Weights of a small GPT-style language model, trained from scratch on English Wikipedia: vocabulary 8192.
Each number is 500 + 40 x the weight over its row's rms, rounded and kept within 0 to 999. Layers, rows and columns count from 0. Numbers have three digits each. The size before them is the row's rms in percent of the matrix's.

# k: layer 15 attention key, 640x448, rms 0.0442, rows 126-127, columns 112-223
# q: layer 15 attention query, 640x448, rms 0.0438, rows 127, columns 112-223
# v: layer 15 attention value, 640x448, rms 0.0582, rows 64-122, columns 112-223
# o: layer 15 attention output (transposed), 640x448, rms 0.0517, rows 64-121, columns 112-223
k126 103:448530479525517462457445425473513491585529522461531542539514490415474447442445557521545590500524528473506419466447470444512502500543528496544464450546496472510489488467492469524529491451506480483473533494512564509499435459546501474563474484489462473511408504432545498477472445505449501524506502468488467516527560461554508533491557520454
q127 104:557525455502525448468560534521467539469487443390440505466519435504497439574542556497470536437544525422444454473429499464508529562549511461471498487466526531554422522547486478460515563540501438462446553467505473535508430490455541507473463457549473469485506541497462549499543511453432514502455525541441516542474461512487539423493436501532
k127 103:483512542492484456437472482485499560494606445509520568490541479498530533527565509539544494528547509505522434545548428520513449457477524524521484501520500578531451489500483495501478499503444480567594495489505567507484513515584503581523515463509484543573478497427538530545493466460534489469536499471416512439542488613463475460530479464467
v64 087:423497499489545431547510435547500529506470460513460495462512508488487493528520513517513460482514581529490510458502468474408552437481509458504540477614550482509540522528474433528454480530464528450514503562525507427477566548457494455544520517456477454489539445538523511530475547463503507464508474518499522573526568566520492540457508452504
o64 088:492503483480556525531495515438510569506473498488533544548514499469477489536513516490495522517464467483521448520508454473444505456502511403455477469490550533499428451436428452438637478412511514491445490448451524576558518475549564463510477498515440460449469404503528538432521584535446513536463454446485545526533528446508471522516461496539
v65 093:451548406499475489513533523471549481505533501535483574546516482505491506527539447439500499534506535461601529557599504524464544502510562550452522518509420509432472474524502459539554469516493471516533504435488463474434461530466528493450473476484533597516520511522471463445535470526540461521414427487474495411489468462401536452550466479491
o65 094:498490458458485465501536532529485449512518459465485513572486516558484554523436483536442511461574448444403482479501530473547481465523502477471547472514508458547473462473474513544507457501469573511554520499456449472534465549372505548507481561566574464516486473480472541476523539510488538461549519452442562498412422532521554554522506498478
v66 090:491524576477482508480476513567464517482459519453586553448481445590511476580497550460447558579523469527498434500557516502510401491491524505544516445484440492476491448526534506525488540600535457474502525481452416486473535550480445467537501522480449542540476502495442587439442557500402495502493522447398511463489461423456499457542566516421
o66 091:497503463488510500520520444509479519535504540499455476487488506466532484510477534496476469484474478475540458546575493558527556509561491489429489450499511546508508438482526488495520488487553544529456495522553592486515487466518510501515443514448448435473533488357496498522479466505525533462536536515519527521544518530481487529534513477532
v67 089:547551523422503534437465457475466523495610494531493564549559484534483506505523498509557491603502547535574537518515498496499490533500500574490507527561453457462481584499494533533465498440546509528500443508568512458509538419550518496498512485509497538578475478584568538468412478503430526541477501539537464550579448520471417514501500541468
o67 089:515580430548513528550520511518478491471476471501480538487514533555603393510465483451461520530446476563461464469512434447467528522456532509531487427511502495501450434491505487425537493499535567502544522570513614534487392472454537448486458489531466504464565503463544491495477481458502466546477579531499505407488504524494590473509475482435
v68 089:546475541453468509472486498536519553477506523529469543487488555542474571381433514509540518498542460497530554424558547507482536488501448554397516528466472518493469455511496489603507547510505509520466536450601493487522534507519504484493590491524461552451506471553476450466497537500479523419501543522538478500494429522473540545544487489590
o68 091:489516497574599518500459537466492506492485481570481480513542531550488574598513505509523456542438464434486428574482496512537491479486514517518498501457535521505506525469496487543445531494521500494449453560518488592571481532485517520518502495476511523546490458509523481503557537503541511514452492434441578522514552511468539505503471458422
v69 083:509450510418433538565580422467524518527506533535538463568490458440517546553484454472473571516501481486534479533481519465525467476564460440561455464529497543486579522471448532558440518518498480536511461473526465545594495538492528536435485553423583543546510549465463470440486518424600498487497480473471499524482483531520473500554464568570
o69 084:475552532546474430442483495545475532517425541429572499512546452462477589488513483439572488483503496523485461522526491488481540450480482504508532523429528472470444524526544401473499526457474534463527501455518505475483555486553520537472502571534512547437557472529468451423461464492471538447535475519524446540454392526464583503501455539467
v70 089:498466554481439503437516478436521480498459490415522508458549539558505548493496515490473531599523500498470470490501522546524492492524492456456495462479521542521466539451420483505513529502492522485477500548497436496511475489462494532510460486542515548511550507503617504459405534493503494524505502520459536505495524482479543503510448494547
o70 092:567490496472527440567495489587449410499423495468451457422493429530499454525492504538557457553464487488515513534497475486488517471564542495532488496540463546528460552515530541456470480533455519465507468543494502502547394482534498545577539514524565425428437499520511497495521506513476469493547468440547544427553551458512533551565561460473
v71 086:445536537560536356538468497419559476465496490448522426479511537472463548520471577528498533542567485473524473468487455542476497484502606467547495468543448482495520476447479597494452491473515495442434536486458642497493479530490506455533563491453491448549524496500520507552552574495560585536465536546516498470570551492514491534560518476538
o71 089:514499506416478629452467493515530476455524516527476490538528581501477406503526459492568480456548496516491580485504448507481458528499581455455551543478513502488554457525538514492551496451499480557481516543543466460455537507431462471512401456485489562543459439557449482511592495543383477509495431516491429412471487482495456474506533529550
v72 093:474541533530515436486572551483538467517548550493517482520509526490550541449463451538555554522509503461526548581466535470420531549518524530496403528423487423508492490471417500514482465495547527491510477504568498547500524499576521474477488481406498567464460556507466429513477467560533524475489480477502533474426450520529514535586519501506
o72 095:530486471520541487432425504518503547546457359492477460507539506477459500426528517444544491448468578469489545484513461472513471528532511506471506504533512567413509473461548490469523516500468460546555588467487494562477478462424500531435470492530568490512520461485543480552588421503522494436541469513483460429503493470511487521412496511449
v73 090:439482494451463449513481468474582514542556533556482458475454481527445499501556511504534527513422513506512402496511605559461571467537534559473582561458534510511534477469482457489482437459519497508477451492528446376529473492508437488546533464473517502471475568487445423581458487479525526585449500584526485548490573542531520469434479438539
o73 094:485471523473519501522487458543476572516371531569424438459522473458515450507508449467450538435476482514495528572541527505524453552551519534495470548469461474502463476533454536469538527530454556487537508541533494581487502498440518531428488570526465463571515447509495483507484407490456542475555484518494588556465447430500534517544453520438
v74 091:569429555487513482463482469527502456470504482505487565484464597589467526486413408512505543487547447469478423557438487482501601468473579486439565528523547518485496515545497548569549458610466459570517523469443501505529533492491465456523568492511561515484491616446481493483539568456552458490474459569555472525498529525476477503497526437536
o74 092:544479482548557444410527488471496485453527457571447408543499478485517482564464562534523455454529462487465540499508510486472503468488426543525514533438553570497469569536522404510496479466497527500446475551452506475550574462469498507560504506524572487518507470534491522511436527498379511542559490541521519486459484506404469551514477562472
v75 090:517513471521525505549503556566513542530455490571463433516578540422532465571470565522480494523561518546530514554532410432495454471419468503512476505575460515463500478492513535432462525419397506525573469440564464522475469451472502529496463508439448568532437545474451596470507459455449507521506478525525549482506501468520553542429504583454
o75 091:408517571465451505515567561539499486514499512465498510430439545525469494476507487498501526521429526510496518481476507526553448613608461469459463462416524501499529525478500478475535546466516483467509544499531541433516503549482578481460451507517438485492519451503504453560450564485488484485477474446506477470576480483507495523458581587491
v76 090:529504575503437475488547514516487556519529509488528601511504505566577498483513515534523455457415501466457437493556497380537439497486519552516471479514523502414603461466558527525491544555477395553442454481468537458496500524472534431492563504569533526489447434511519509532552527496465558510463497472461499499445426425506575554479545463555
o76 094:518410516534526502570450474491546493491463443527506486491481479492514497493544508545581523502556500564493478490464549561603583457452521518530501551510464562560512486501440478535523501467517550461538541478453568470529540536504458452485495532486502491411505536476468468573374459489504444477428452574533468503479518448529505456526481445544
v77 090:585506538521514521429470496489467579565487498540463568457491511520535482539536469514495494417467434460594497521480477479496387489539518586542441479493452482516482510498546542477492533534469551551510458551458516496478455444476493532486528558446513468509506431536538422503506467555483485476483480554516485503500584459485550498469484553442
o77 092:502497483526453532564516460473499468477488612456519535577462477448458498491564566508472501545422522559490465516536479530507551527488492429529443489576476511458481413434431478514630523536482433533508544500609441467521489480524488505482569512565541503430492463441477474529465521483542448486531538494461452474545525524458512496517516509475
v78 088:491418479527491531534578514405594467439504484513491589473547530511520516569497490455634506429514499491505495585437474540476558536511474378447533524540495448489546520421452453593536532437485521548466512518547544476481544501445490562525515525481507446472461538482475428435492415481499464525546457460505482495500470530528482521515517572476
o78 088:499555567447533482495545444533495495536489500502498461469555468498485447528503431478422500514567489508532590501517521487410557502418510502441505511510533455445455516524479490507455456460576479446493442549539411539521551582555447462458462536556515520511594445576492463502479515543453484533480506476512496546528472506508484563493511481564
v79 085:449489478528393522507522539483518482471561517499566499542618459497456522505539547531505506477516493422415522558518538533477445482507533557556454483486505488521471563468495560481522512480574472561576514491497523544567512519508505444518504495499461487537434463597434470470463503515451530504553558564487445463438458494499489471533447484478
o79 087:490528456532512484490523456505486514477472436530480525454530528519513463479502479515482430527449544545538458454555524532486500517501518462491463508516439448572527439474437436506510442519451523479481576473425403503485488486418539511470502486519516484576565428530496441475578490460518492492509488483465473482491484494504507541459484540490
v80 086:520471487460503514487558504528432507542513472513502486481535530471415458598475503562524556450516444517416507463469504464455457522528528572512417587532483530507428506496535470515518484490539439452448499539432467581503447503493478469519493498532493573573493529455544473514520521471451477518478487563531506541471445572531527479482524458499
o80 087:538485493525485510442531480542532455494529474573461469533510405500517481463520468522501475515495478537414525554438525449501552481527510455466543429490497493509520481554513529475533513489505573507512501463459493502504421467505559497512508458531511480479515381512528580479517428515518526448526442523452416528508506541446477505471482501442
v81 089:468468488496549494487452494479475518498496489485483470551499509524542515499564484505496470577531516481527492526466485407463523499475512514510597492468577461474505525501546448470528511473440461481595415451548439549516494544556564430523415500518458483460451527521523459608540531558563459523540484508500562563523565537556498475465481594481
o81 091:469498522520428511486482520516398520533516559497554483454507436516519542477499529575526611493549558513464408446528524526451496448470525541484478508515510552570532473515426474482516503493503468485454541491518544483544515442498565483474611452480521507468495502456488456473514501458486455490452418473509490499455440479487460542515471477480
v82 086:477531512567431486492520531566548531457474465545458487477501515543505435445528495522472546581557486555475489494526508433494482482522419496535558469529490526478455561507507529423460504440496474473451394547461562455480450502528532417533465485519468551530544459560509511501462547514528525514503538431497503472463489550455566507510454514519
o82 089:460497485480421541544490489554467441594457556431449483527491517564516531467495524420460521516501552473533456552474515537593568562480481526492497577557441526523555515444540502593500546564570508443580519512469534562491533502467501474546484400492442500504422523513542476506515506396483548477463495535514508517543469476489483509555524462467
v83 082:499465512600528511477587514456572484442506460453536454472492479545468447594469418518471491488521560532558506495500467494451520502507497487504500540518518467543536494445522493516478506514423493522429494465506502463552543499503532437567532503453544496516507471533473492409489485528563464546472555453534515456492516536550466508473464479508
o83 082:441567535467534416486442521536466470521528484472457511529519513509553525492534592474464517516465456559519451500488486482465494507519478533535576441516514495507523561494434600558533523459484470533485411519485525439512570507535503480465459463522494454504460518491554497583499499522426567448469474476522385507498484497576526490490477468552
v84 090:511494427485497466538512597526526513551431490500507529553531601508519483500426506415526514435567455503478566546493558489486498574551495453447483479544503445482398485475483460473517416535544492437519513547478533462498489469536430558547520538516494538521414478498564470512487532470527550556598539506426520557587421426437559381462465491524
o84 089:572518517450540479524479451505487469458526500511445517454500573531530496489429489478456465582544571482548481509452509552450485462571435494442480581479517478469592445550514542535478579530542634505502524517454478553488442550473485549508455488537529502538472552503464490431489459423544467579532456484443549468495466638444449528496434465450
v85 091:520563468438506512561529480430477509497562454531507506538493436507496391488472492532527473523455572494466536448490493488522522548610486476510470495558477570511499461483530531506490514515492510524565539535507522469552499485518484463615525513439535493538547522478506524510515507507515541570539450457507520451450518464464531473377469545484
o85 092:576529522499434475516605550486501463455414528455558563501540510439524435483468553559483549453503538471473502594535430451474469508544454469477423547529523493502499541536566502415417546485533481490501489422448444448442526526503554567602483547456465466526564484543507461539451519510520503483516467556533517499554496518488463464582425450491
v86 084:535499513485488522502515461557444518508469489507460461556541516511531430487548531457551505498460500471550497460466468578510494448471436551463496524517520418507527531485536513528441574617529546454513464512524521544570545487528498579444579457464430508523525531524545500452546485464482475471496449517502519509473531465420571518490543437481
o86 087:544470502524504470530540401407543483455505550485550551440570517455525522483477470453483583479538509508476502526493480435465495528545499546512521454444544465511538519463517532594498520489444520527434492459492528539569466499565479456525495512461531534509474485468446524516360391514504483525452488492481493537491470491536436465453490476470
v87 096:465491441375466522488486584522511468525479524530471515541484515570412456475484465471527536496534547505433511591413585485495562474502510486447519550531510492497461450554441521516500447419498530474523523544586478484484560503525486515520441482505442551525491589489464527540524368444490499533490547480487508505427482498524492498433478464539
o87 096:492374511517558438498479548532456536472505494456523503525521576459488475508465453440460477548519557466552455548487533492509456537457529544466470510453576516475527516479496432504562477502494595457530487531492533479511553456495432492542528486534505445496471426487508442484515540465535508463537442488557525543504517483454459528497396555529
v88 090:515496437511459470525508488460571536499463510472457495469509497517477443453531520551459507503516527546466478472477532453436582580531503397456505469482529509473449500458466437475482575461554515490514488533473488492524537568581496440566575452392527531525498527490516474467491494464547498474523426476542579505545546527577482488431478533560
o88 090:468481546521477563529472432521405406486483506463524558565508498454512596499463491449543506516514528465529527448443527500494500498527442479510527573510440507481437511518514562476499482464484442489502583435488492488485427464554542551494458478472540479507510443570551493532492539498486470479485437492477538515473512506401462536455510585516
v89 085:456601476517523462491490457447477528438556519466446484497507469490472543532555414531474521478450585466509443472452455592477488537465449505519486513538451454455481508500461481497532382527434494518434543533447490469474489492560468482564493535510566493488571501461525455449463544518506494461479499503527497422502499579521451469427483514492
o89 088:527388504571488501528517523512499425463469490549471542492503519508538440440457501479470525477505407470478518466513436558471522442568510562548456510449477465454435504540474504510493587501475542587443506526498516454523551494483411552434509470473499507463515565546552543542416478490537505476487560464540534547481535462535488532478453505496
v90 088:459507518426551466515542466433522423471490517505485458495550562519556505511549538454452470500495477442477491527509531465514533529504488523481459508435445526530530465575526412528509489507439435613447557464564511538515401583456509514481457552497576496509502440511520506500476522581518496531480454506462509448517470499462446544540517522463
o90 093:474521485490462452463524464465471544509471471542435543567516523450573543555447518523471500502539428528518504486483494523543466492482473481494510482504571509505481503549527517532467492465427484549455552546499408472503448553414471471555462486542442519430531495443415482469495472568486516456480517494547487451543470441538542418512497534482
v91 095:484427472471493454537479494505504458507534540564515480594431490470462386372508436514519528443532455502496511493513583478483535491594458480515472483488486553532482464500470486533490476500495522548477563421466398453485479484514455448488502538536541491520506485432539526497467450445509523506493449546566525509495462537514540582497495522528
o91 098:516521539507497523458505502553530481541435427530495481520510501487484481502504484383494488429467574492440574572487467496511502439494572491508495560534484569507548543584542406455528530477505472502496517495498479522525525574487454468463490502515559538508475442463485440444532504515527551469514520470543462503517500477500528564476458543486
v92 083:495483520498485451451449507528495480500474512484489600443490590406578502546482476483435499519509440452493462555407481566598513505543497459516457486493477451428492497495510571523486549468458443529478468498510516494549473446507423426538473470469455518496418486531541477502521458531482547503470542536497465542513479477494595458579528480525
o92 085:508444510510509497556636448566505503490479500563507409463468501512477448487413488583449455520495516516528512454554475501500507483499480512439524434432480560542531436534477566519471464502476509509464540511535423480470475487447495507462565514532434411510477473529459452495467542479555472479544543479509479471517495533537452493424479457461
v93 087:573597463487481502507525496531516479536489444510525485505494385496481505583534483459560441456548507452487507430498501491512495474561528458487540504482508491515576455559529558555546474520513420468489498434464474547423450569496522584513462508562541496496515535521514515504534488465485453492485479528459510488572507401509482420469481541450
o93 089:397520520470540435469479493479492540450451472470512519476441447464554565465524494530525545489443492464512549512474566490516559487450477613513470481515448480468451524404547420471465532490511545484546543486539600461516581451479409487468494502493487446447516517516495576487548379484462475501433498436470511498499464526543529556460516476588
v94 083:444488527524542430523497509579596486531515546504494527544501534487492524482544490429534522571423503501539462549431463455535513404467457492558534524499516586550581447452485495553508478552568463509461416534466485532486561480500556532485449517497527530442520479470473541530535444552508497438452459532484489480525496512516525491505507491520
o94 085:459463559582546491490442473507498544437495488484585519499510446492486501441426529459503448542500492516526550608538557518562520515549482525470478503550513518488503485481490486489473514527449502524502547486530449526485498490457469545484568447493454477583488533531496469517539535397503486576463506435477488524437465439524493465465514433441
v95 092:559526496494527543488448554465507519538548544490408542492506502448426492527457560534435511495548485535502450451513483493493438467507539471495505452540514481544529502490548490521496432511520512500501505546502488489504483524501495522522502505514508480436521519458519460467509557473537531483484516538535516448511442510517467507567547513520
o95 093:463502512530500465469527515512467478482466445453446490474468539520526456470491458512486489524459489457486480533484508567469452487446534470506482456461481544469526491508495537504481471545472497598441503546499487580529493505473495483529508536421477566414443514487401491506520472479483545453493445514530449483481532488515493458560507451566
v96 088:561494484531513504530477528509515496531557495463466441590476524490462522558580485542487546546553557488542458497517427495531445562488536443509530511464462437528409459483485459489511519461539497504514512524484565501562526497456485436559574451541428463536521508467524549529446538563501535459530489487503512509477602467465560444511475518509
o96 090:524544478473451498469538496521480463506440504504484478505451475586491474518449561523493488462497507506496503440434488513480447540502595467541554492520519549460502512487508502532450468495461512427515497482421557475457490555477485454446464527521523435544489562481492533520493522476498511563495493514439539475453484463509481503424495473518
v97 089:493466550523559472550485521515546460499512509513566515441519544415498526534554507463457459539467556500506500556530564574514508474456471508527510547497538480531457439546551467470490532549504490576525532412462497500506445506506467462520546536477501441487486428534488479461503438598555534454523495538486453518501502480469518524470498503514
o97 091:515422527500495539466472530549459465465437489485490477505540522508485469460467542476551527467506474497502517497418471478463448472542554481473525515516498481494523505545499578564485526447488483474551502491501531477555530441479405465498448467457487508519415515423487499458435437426443503478416444477415559514547493455522460485480567472512
v98 090:569495519518477467517623492500509441526529485536469503395510527573498483532460505451521409536580501475483525511506589507512507489543521456471451532519532532487466517484454527513509511491590408362479527479507521506592462518449560436549535500487530528503497543511525523453505416497515569536423453514470450517497521517456494496474530474556
o98 097:471438568460474486559505475520422485488503491455528491500436577500521525572459538594500452488504509439554513476553476494522460478447493513599538537526490512518516480526511514569568487454524509468528523519535500463490507526503464403517511474501499476506446459534562567560508578468449536447489519539524587506525417470575541518533523502510
v99 088:510558479540534543459465471460494498454406520556564482502507488568535536513529474515443524523421480581566530496436483532519516511434477514542539521568525548493491592506505523541576517464504476508513486576494495505483514527485500530466478469466482506527545572476528549496479484556525475537545455529541514421511493450447510489454514435481
o99 091:511523506504506496548547500560502539559601509524456485485449518480479505444507491462475610540513539473453500521532520507510513517556551558463404457449516431519431428509539444491506523562478520460544498483499610457491453500538498458542463490517461454468482519494510487514484525464498490462562580480499533498514574514525544507516512528515
v100 083:543560483556495451466525443445481457506554565486564500465563467523514498502467402455478475529497550523486500481515539544471509510560552453492568528494519522515460507534512546513520486436526514496443548474469541503530493604530479502529549495548523518564556453506425449476471501457511477528450479467499449474488555465514496497537466490550
o100 089:561532484516492546490501532492487499487541440533467491592506563521540494515491488519522501518487469531488506485439456507507448489470486551503536495485457434463451463519489497433505475536522549544540469470474511456474495479504523480511519477465524483476482484535490521527510564507499510478504414548457533442477455427428550472515488397562
v101 084:457480489509434536483470453519540539541502507508547489452475449542499480555474469500496443545480577485516450509553573482486507582545440557502434504466460527496513484555506467546437471510427478441500524549536474450532500472424540573495510571464577450462535474462520543521536539565495495585534454546512504437542424568514507475547431496567
o101 086:495530549500455534504489620530525487468505513536449486539438458501501480471445477523509491554495471501537446451539515542557451455505582474551490509487455483439490546469577460474541576485469469540517535482452489504493459563520519487485473433545467493486495476470468538421461485478487525531515507552553474505548417479471526497461497524526
v102 082:473550462532462465494471540510425452538545424475519500437489466512539469524405527522559434489481562505509556476502463448498491546483494464566494491542516522519502482484544526512515493480520559479520491481512550495403493453468465458479570488467494596454544501488525455558528436483484458525607491501598554489509501467524564450463525484557
o102 087:544454529448526525502494432502496501537484533448531502546513518446520428503519506538478529446524461536530504446523551487506563514456509517596517551491513464485536513479533553466483454578491468512470528436455559496453552571513528482584487523469566498486429538497550504571521458485550477517505480556424530470538503506481425526496457506535
v103 097:470574484471487452453485436467523498493618485469450517548485447511538474540506528436509519501456459466539510518549443466468473500508475527525512425542478473472527560431573513476504511490522472514451408554457541481494470471494456497507470551500511596522435503566486523546510517498490473413510522546521573487550463537489469553523456441451
o103 097:457538480487472478518504601485486570568367441554491509481471472480494485554564486551467486492504462462473455496435499491522544468521544459496439525494514452466519448544460448500531512538458526517474552447506571457495544496452523567509554508505450464474496523518480499442495520445537504550554503439451433518547567486446470529493443498514
v104 093:504475437500507539594396583458468494531494453537428553508453480495489487476543539484495505488548538493458438552493492527490413470488525487453553511508422492534534479458493427498503457512481443467506485504505476463573498536513516545521498480420527547482587486524487479490494505513479541572474491490542578454484404506527490594506472557469
o104 094:486489443484514533490543494557462519508486483509535479498530483508525507464503548509437539609465472511518529467505484466489434446491478466387412539487441525535487457470487570495470479507507481469590460542464539508534542515454530460538412514506366506510461520489499480522457453546492516460596519529490452498438433545428456581541504506518
v105 089:441469555448440483537513534486482513469547503516525437519410542475519516405486430565456561530403558478473396467546494483432498584473461540506526498454528452599537489475544460514435500459533567471477592497425495479534537529564532463527517509529546518520492483527516503443539473514487501448512553516447532470434519423481512499516501486553
o105 093:557512380463525537482477501491481515482535490514458498457504536514469523495494472438532478514488475487509513506474533457454460437476444500543519472467503559531537514498491524517495537537518546557486472502450460503490544490473494424484469542480434460459525532522508502545441561515491506478542457528527521455432466522523431533530501522494
v106 088:468534479516554565429463604537482556478467484444503462430544506466456526488505520416475492485507485547526516545525492429463504538459597464462499407482460540486509536528482500524494455526536456493441458508451479493437474551549475490538482480502483532463442510591537444420516444426502502503451463559501461477434516522472510555563497486462
o106 092:526514453472470565504517494421501477508496462562419556489455476546537480453465495563573445467529515535503478513413535581490439459480570550499442562508419436495515483477491531483523525467532486471502497514511523500542472498472507471495472512486488523423540484505457391458567433514456475406493513431474467534505447536454425508477457475513
v107 089:472552514503523497448529507505508541522454498505470514491498447534498428493473461566496570490557426484477504493481582523497519519479439532441497417473512516547509491473523540506508534510534503427518496495496527444537424507504569399514496414412434501506482545500475471506457443553533539465483532436552500534507551454468520583497472513510
o107 089:518455486555503486527514482478462505506474469539490452448496469468505500497527558479514490514438552494483455513452441508560495546513522539495566594503513565475560435490408491590415487451489476472525570446562515532489519517454481475504505514573441569417491556550567524512461522467475485576518529479495481515476568552515432484528492534499
v108 083:503505522557549594434532516491437474463575549550556436521490451511637509478454514475484487486407480504516528450506494433511470459544473544491449491494469529493510458521519541467548487519474470489519471478552495496482473514526471554502507489493495501524496512515499551518440582542486540508447452467436487394503538534458540517477475528460
o108 084:493481490455413374515495404456472548484498473519427481483437472538562511475542562582456479464470477567492427473482502563450546538467474513483466477522496489481536471511539506519510456543462528499462537520437506498469422444504524463558463540448531531579506557529560512551517473477526544482462476538499473561493496514508524427517515519482
v109 088:413531505504519480484517516544449478500516481558460538579471424477454453450496482508559473494562541553504455564469488546506528560587490435455545557449510517506500535475464512410529468426472441475514522549459470462546546448504545502516528501469549576464503494493501556544518495390535498564476454487539505590529531579509505497505437453518
o109 088:521469494479560479506496521508508482502474476433504489524561475510472460547437471495507513484544523422513548537540453453541403454518472473497473498472588509534508493543480516518515512527497570491537507506469463425509490464564423535574461470503530401511517506501503469467522573499456522534521563587482498520478557557449494514487452581477
v110 089:491565514474526544520452571520510484571556538503464570480486522445525479481482482498517531533547494502498509553516533520545532487537510591525507505464480543493462481543500500551467499534427497617443430439522443470526443489493494532435516480485555451522505503498455512543505576509510525456435500548496542551412490471494450528506479530521
o110 091:522510398499530500419489505471471488428434477437484456472468532565435490521459562465477489574544521502543469534506464541520517500554405485528494497530550531475548451467543448567468485555516534490496558526476511507521580562486542489463508555442484571511494469415508476497471526474535494558520517459499506419525499470463545532483489392479
v111 089:452484502528539512479525458522515500472507502507446493528547508496537514535458464484509574526500533505500516490539475451549466488558503458479548513536520501507511533446501441485541502451451489462603486621524513535468508426522553514532527454475487464496500496514485471528558505441527503441527516447548477453535526594485433517516548530485
o111 091:514504466499572442472532501477451489441465476431487488529533485469523448490552494532449541507508525477489460510446510473503551459478459534456478488504586494521443551467497546515468513539495393516484508488468484518516480483499547533518521516542496571520505543450556452459509478477491521555566493458507465497482483507434464486454446456534
v112 085:497501519508503450501573491485506447450442518558480491545521518574542493474458558526469529511462514452474593486451486475523473532524505548562465487450467477511481537513530467509508526565497540476499515542489555540475515501524503558447512477492453484502466515549559477551506522509528529475489481507550494474490507493457444447452565454449
o112 088:564459579514513485515539472453509530460486523526521529468500478565544503489507464500508472445540542522490524483601488595427533499492488434570463550554492533506462543485512518511481515513551564537475486538538438548539516464513472519532506530498619457469510474488431524564501532525439513513500472534475476481498622504600582550530515550500
v113 088:482520520526487548552504507424499428512505527509487539556479458525556512488491572461496506489507495477491454428500436474533522496505515504534461559522510512541503550533546456427505517478537486510456542496550494572433552517482487518512539479601510507460466531487441572566543548480497550540492529493547551518465475447514530454489492503550
o113 089:464478489425522486423495516595508519561593520485445472501461494528518476565491430489514443510448538506563454519453532527509530524501459498538466455498501421449515504521540473520478577509484516504437455574433554489482501522528511514437510538400488472453497465504455499450522559492561436491445486480531496443552486524525545565571511508514
v114 086:512435499485489526524506467494487479458459477527508472460471552473515507614521500527548455460544494456473501460505540521527486454478603498507477561518537459552466561506532525442474501455575472550471519474512471515514462511461502430492501515428573494454452503500531500449544435519508543440459437552574525520489531561542491495508463517510
o114 087:471438464460539476438520466539497492531540560483489450488553509493454519519548489473475484503504416512562445505467564513500558505594480484488571462473545532490467472571495575512539508426418546494554518521503431434467485543495534499476507465528537520494503497446485542486546491514505434489440569492483441462468492501442434473517532498458
v115 088:467454504407430454520529496451495493503433482439464500590481507505533490490499395508541498503502516501417518469498479502499564593495519391429526490506456449473505528520517596454521415496476435576485541524486479538466419496485507459486536527509482519492536453602510397447517473509486539500471507524488479528494460470520510397518498533440
o115 088:503567496502510624461471420508506503543464497498473488503479530425557423532491529495430462504566527448500498445441453502522486476522417545530492490500492473518492530460438515486507517480465582471503513524455397445580430429519455483479424547504567486531455528431457489460486557422466506465442448540539493410492550484464507518530526564535
v116 089:435476526474511531474534529493590563497521527454419475498488422471425515508544498481520574510507477600435537521505464507471504487466478474510481478453524451485556537525439483569469451452487511468505526600532529524485502532484506516473456466536520557507529518455462480501506430411509578563500513554507496501488448458516488493537531461466
o116 090:510468493549461502541484559516524429470529466462521536548568542573506434520478389479491456552525530549520514504474567525531513526512584504464537512526507532460557493522487528478510552509560499468595422533451541517504466511451469506484421465523469497483474555454519470409504481464461487520488456485532514509497523527430519490525453511483
v117 085:475492520523473456507477498514520437472478450515564538525503537465471495446475489519449550461482510543540545553541461464464510485538525563514423516452418542518495479543549495534567484502438467522523463502535486434537496495515532492567482489467513412583442494435456446536522456553500464500519550585531476484525514504554534425491449449460
o117 085:530514484405500550529507535489476492528557499458518406500514482510457464510480557512450507514513553564521485486495533515481524397521490493497526461527538533489514513524452501502431496492492530424527548501473394527437514579537441493447611475536581467559461546565494501522565488422511527492476517502490486527407492521520513484467493487529
v118 091:407516494526493545548513465518500444504522611566473521511509411430480528511501512505529560502500500441502583499496530441424536535512466540499509533507476435427515452490469498542520482533557431572581509517443476493588586530464549542528502456516493479480507471409525497481435532575496441537457539502446436456412488453521540554485504541508
o118 093:544488516437508443490503568511466595435491427502532504449555501559565547463484469560430562530486508519430468467563484458511538504477560451477469407468454494544514562516521513473487444514515540466593474539497444478498487474448452515460459568538450440525498459478451533432514483522435537517583504472588516496557459513507525468529512567471
v119 085:548478483531468468532521479483488510447469547524465533448502471446420523497530527522465444464517465481521543534496519514500515477487480491530538454491480475514481471425442518512454501564479542523490481554552547543484534494453523498542571493495510514514564444421505534464458528498517528505504513531555442490455410511513455496439485512544
o119 088:494483487471549457495460536478510555533504542527499512487406552437505510391490487460438521548454414526498509394473476526473502464507457491468459538506485624542440537499494519471550449500508475521534475507409547498510463526541512529449462511484521460471477505539527480557620531494423495538470503561444482520569562527480522485492447520449
v120 088:534501459487502467496448475573553442442448589428453488462559526474423502556468504493550498467559515502544491481558519582433544497525499430543565528407539529579498521510473457499489480445471403487511498546488579515505528527461496478506477518455486454476466507511531480492526563439523447551535477448528481491466552503558426461481512557521
o120 090:500524499431523509597472524419474543536507470474544511511502545526430525529490441478482546538552525471551500512490453456475523512483506465389558471448528482448456446492432537488523505435478534527565476641507469441472522482550441472470495382487524515555501533547543459488503519595488527541455439471488516500540456458523520550557519489522
v121 088:508516460468557496512487538489472527539541463491521404576534495458528446470577492506513460495525491490530480463480503509441460558468459486568607564511555510549480503485480443578568509535568467511520467470498517527479468466522527442567524506513449497460506485448483492544528428521520534490519427493505483533525518535501428562491507489534
o121 089:602477392500503570500556489519492521527492506448561526498436541483465477489463543547459555498536540522477499511491524519484534488488558493477507513551473483444448573520458451446475465526526515542569455488503467410568537527450582478473495500485505534521474488545537464476480489451514510540515514463463548430490471467476495486530500541439
v122 087:468499566485531528442426521508532515529484525493505520439531540460426524543536554502400508487460431513514575514460505453563503445490514496519495487502473423468519527459505551475495464485566517570508474502439466481542467459490529462477588542520510461562519554473501568470530461475549507492497540542505426532535537563411461495545493482488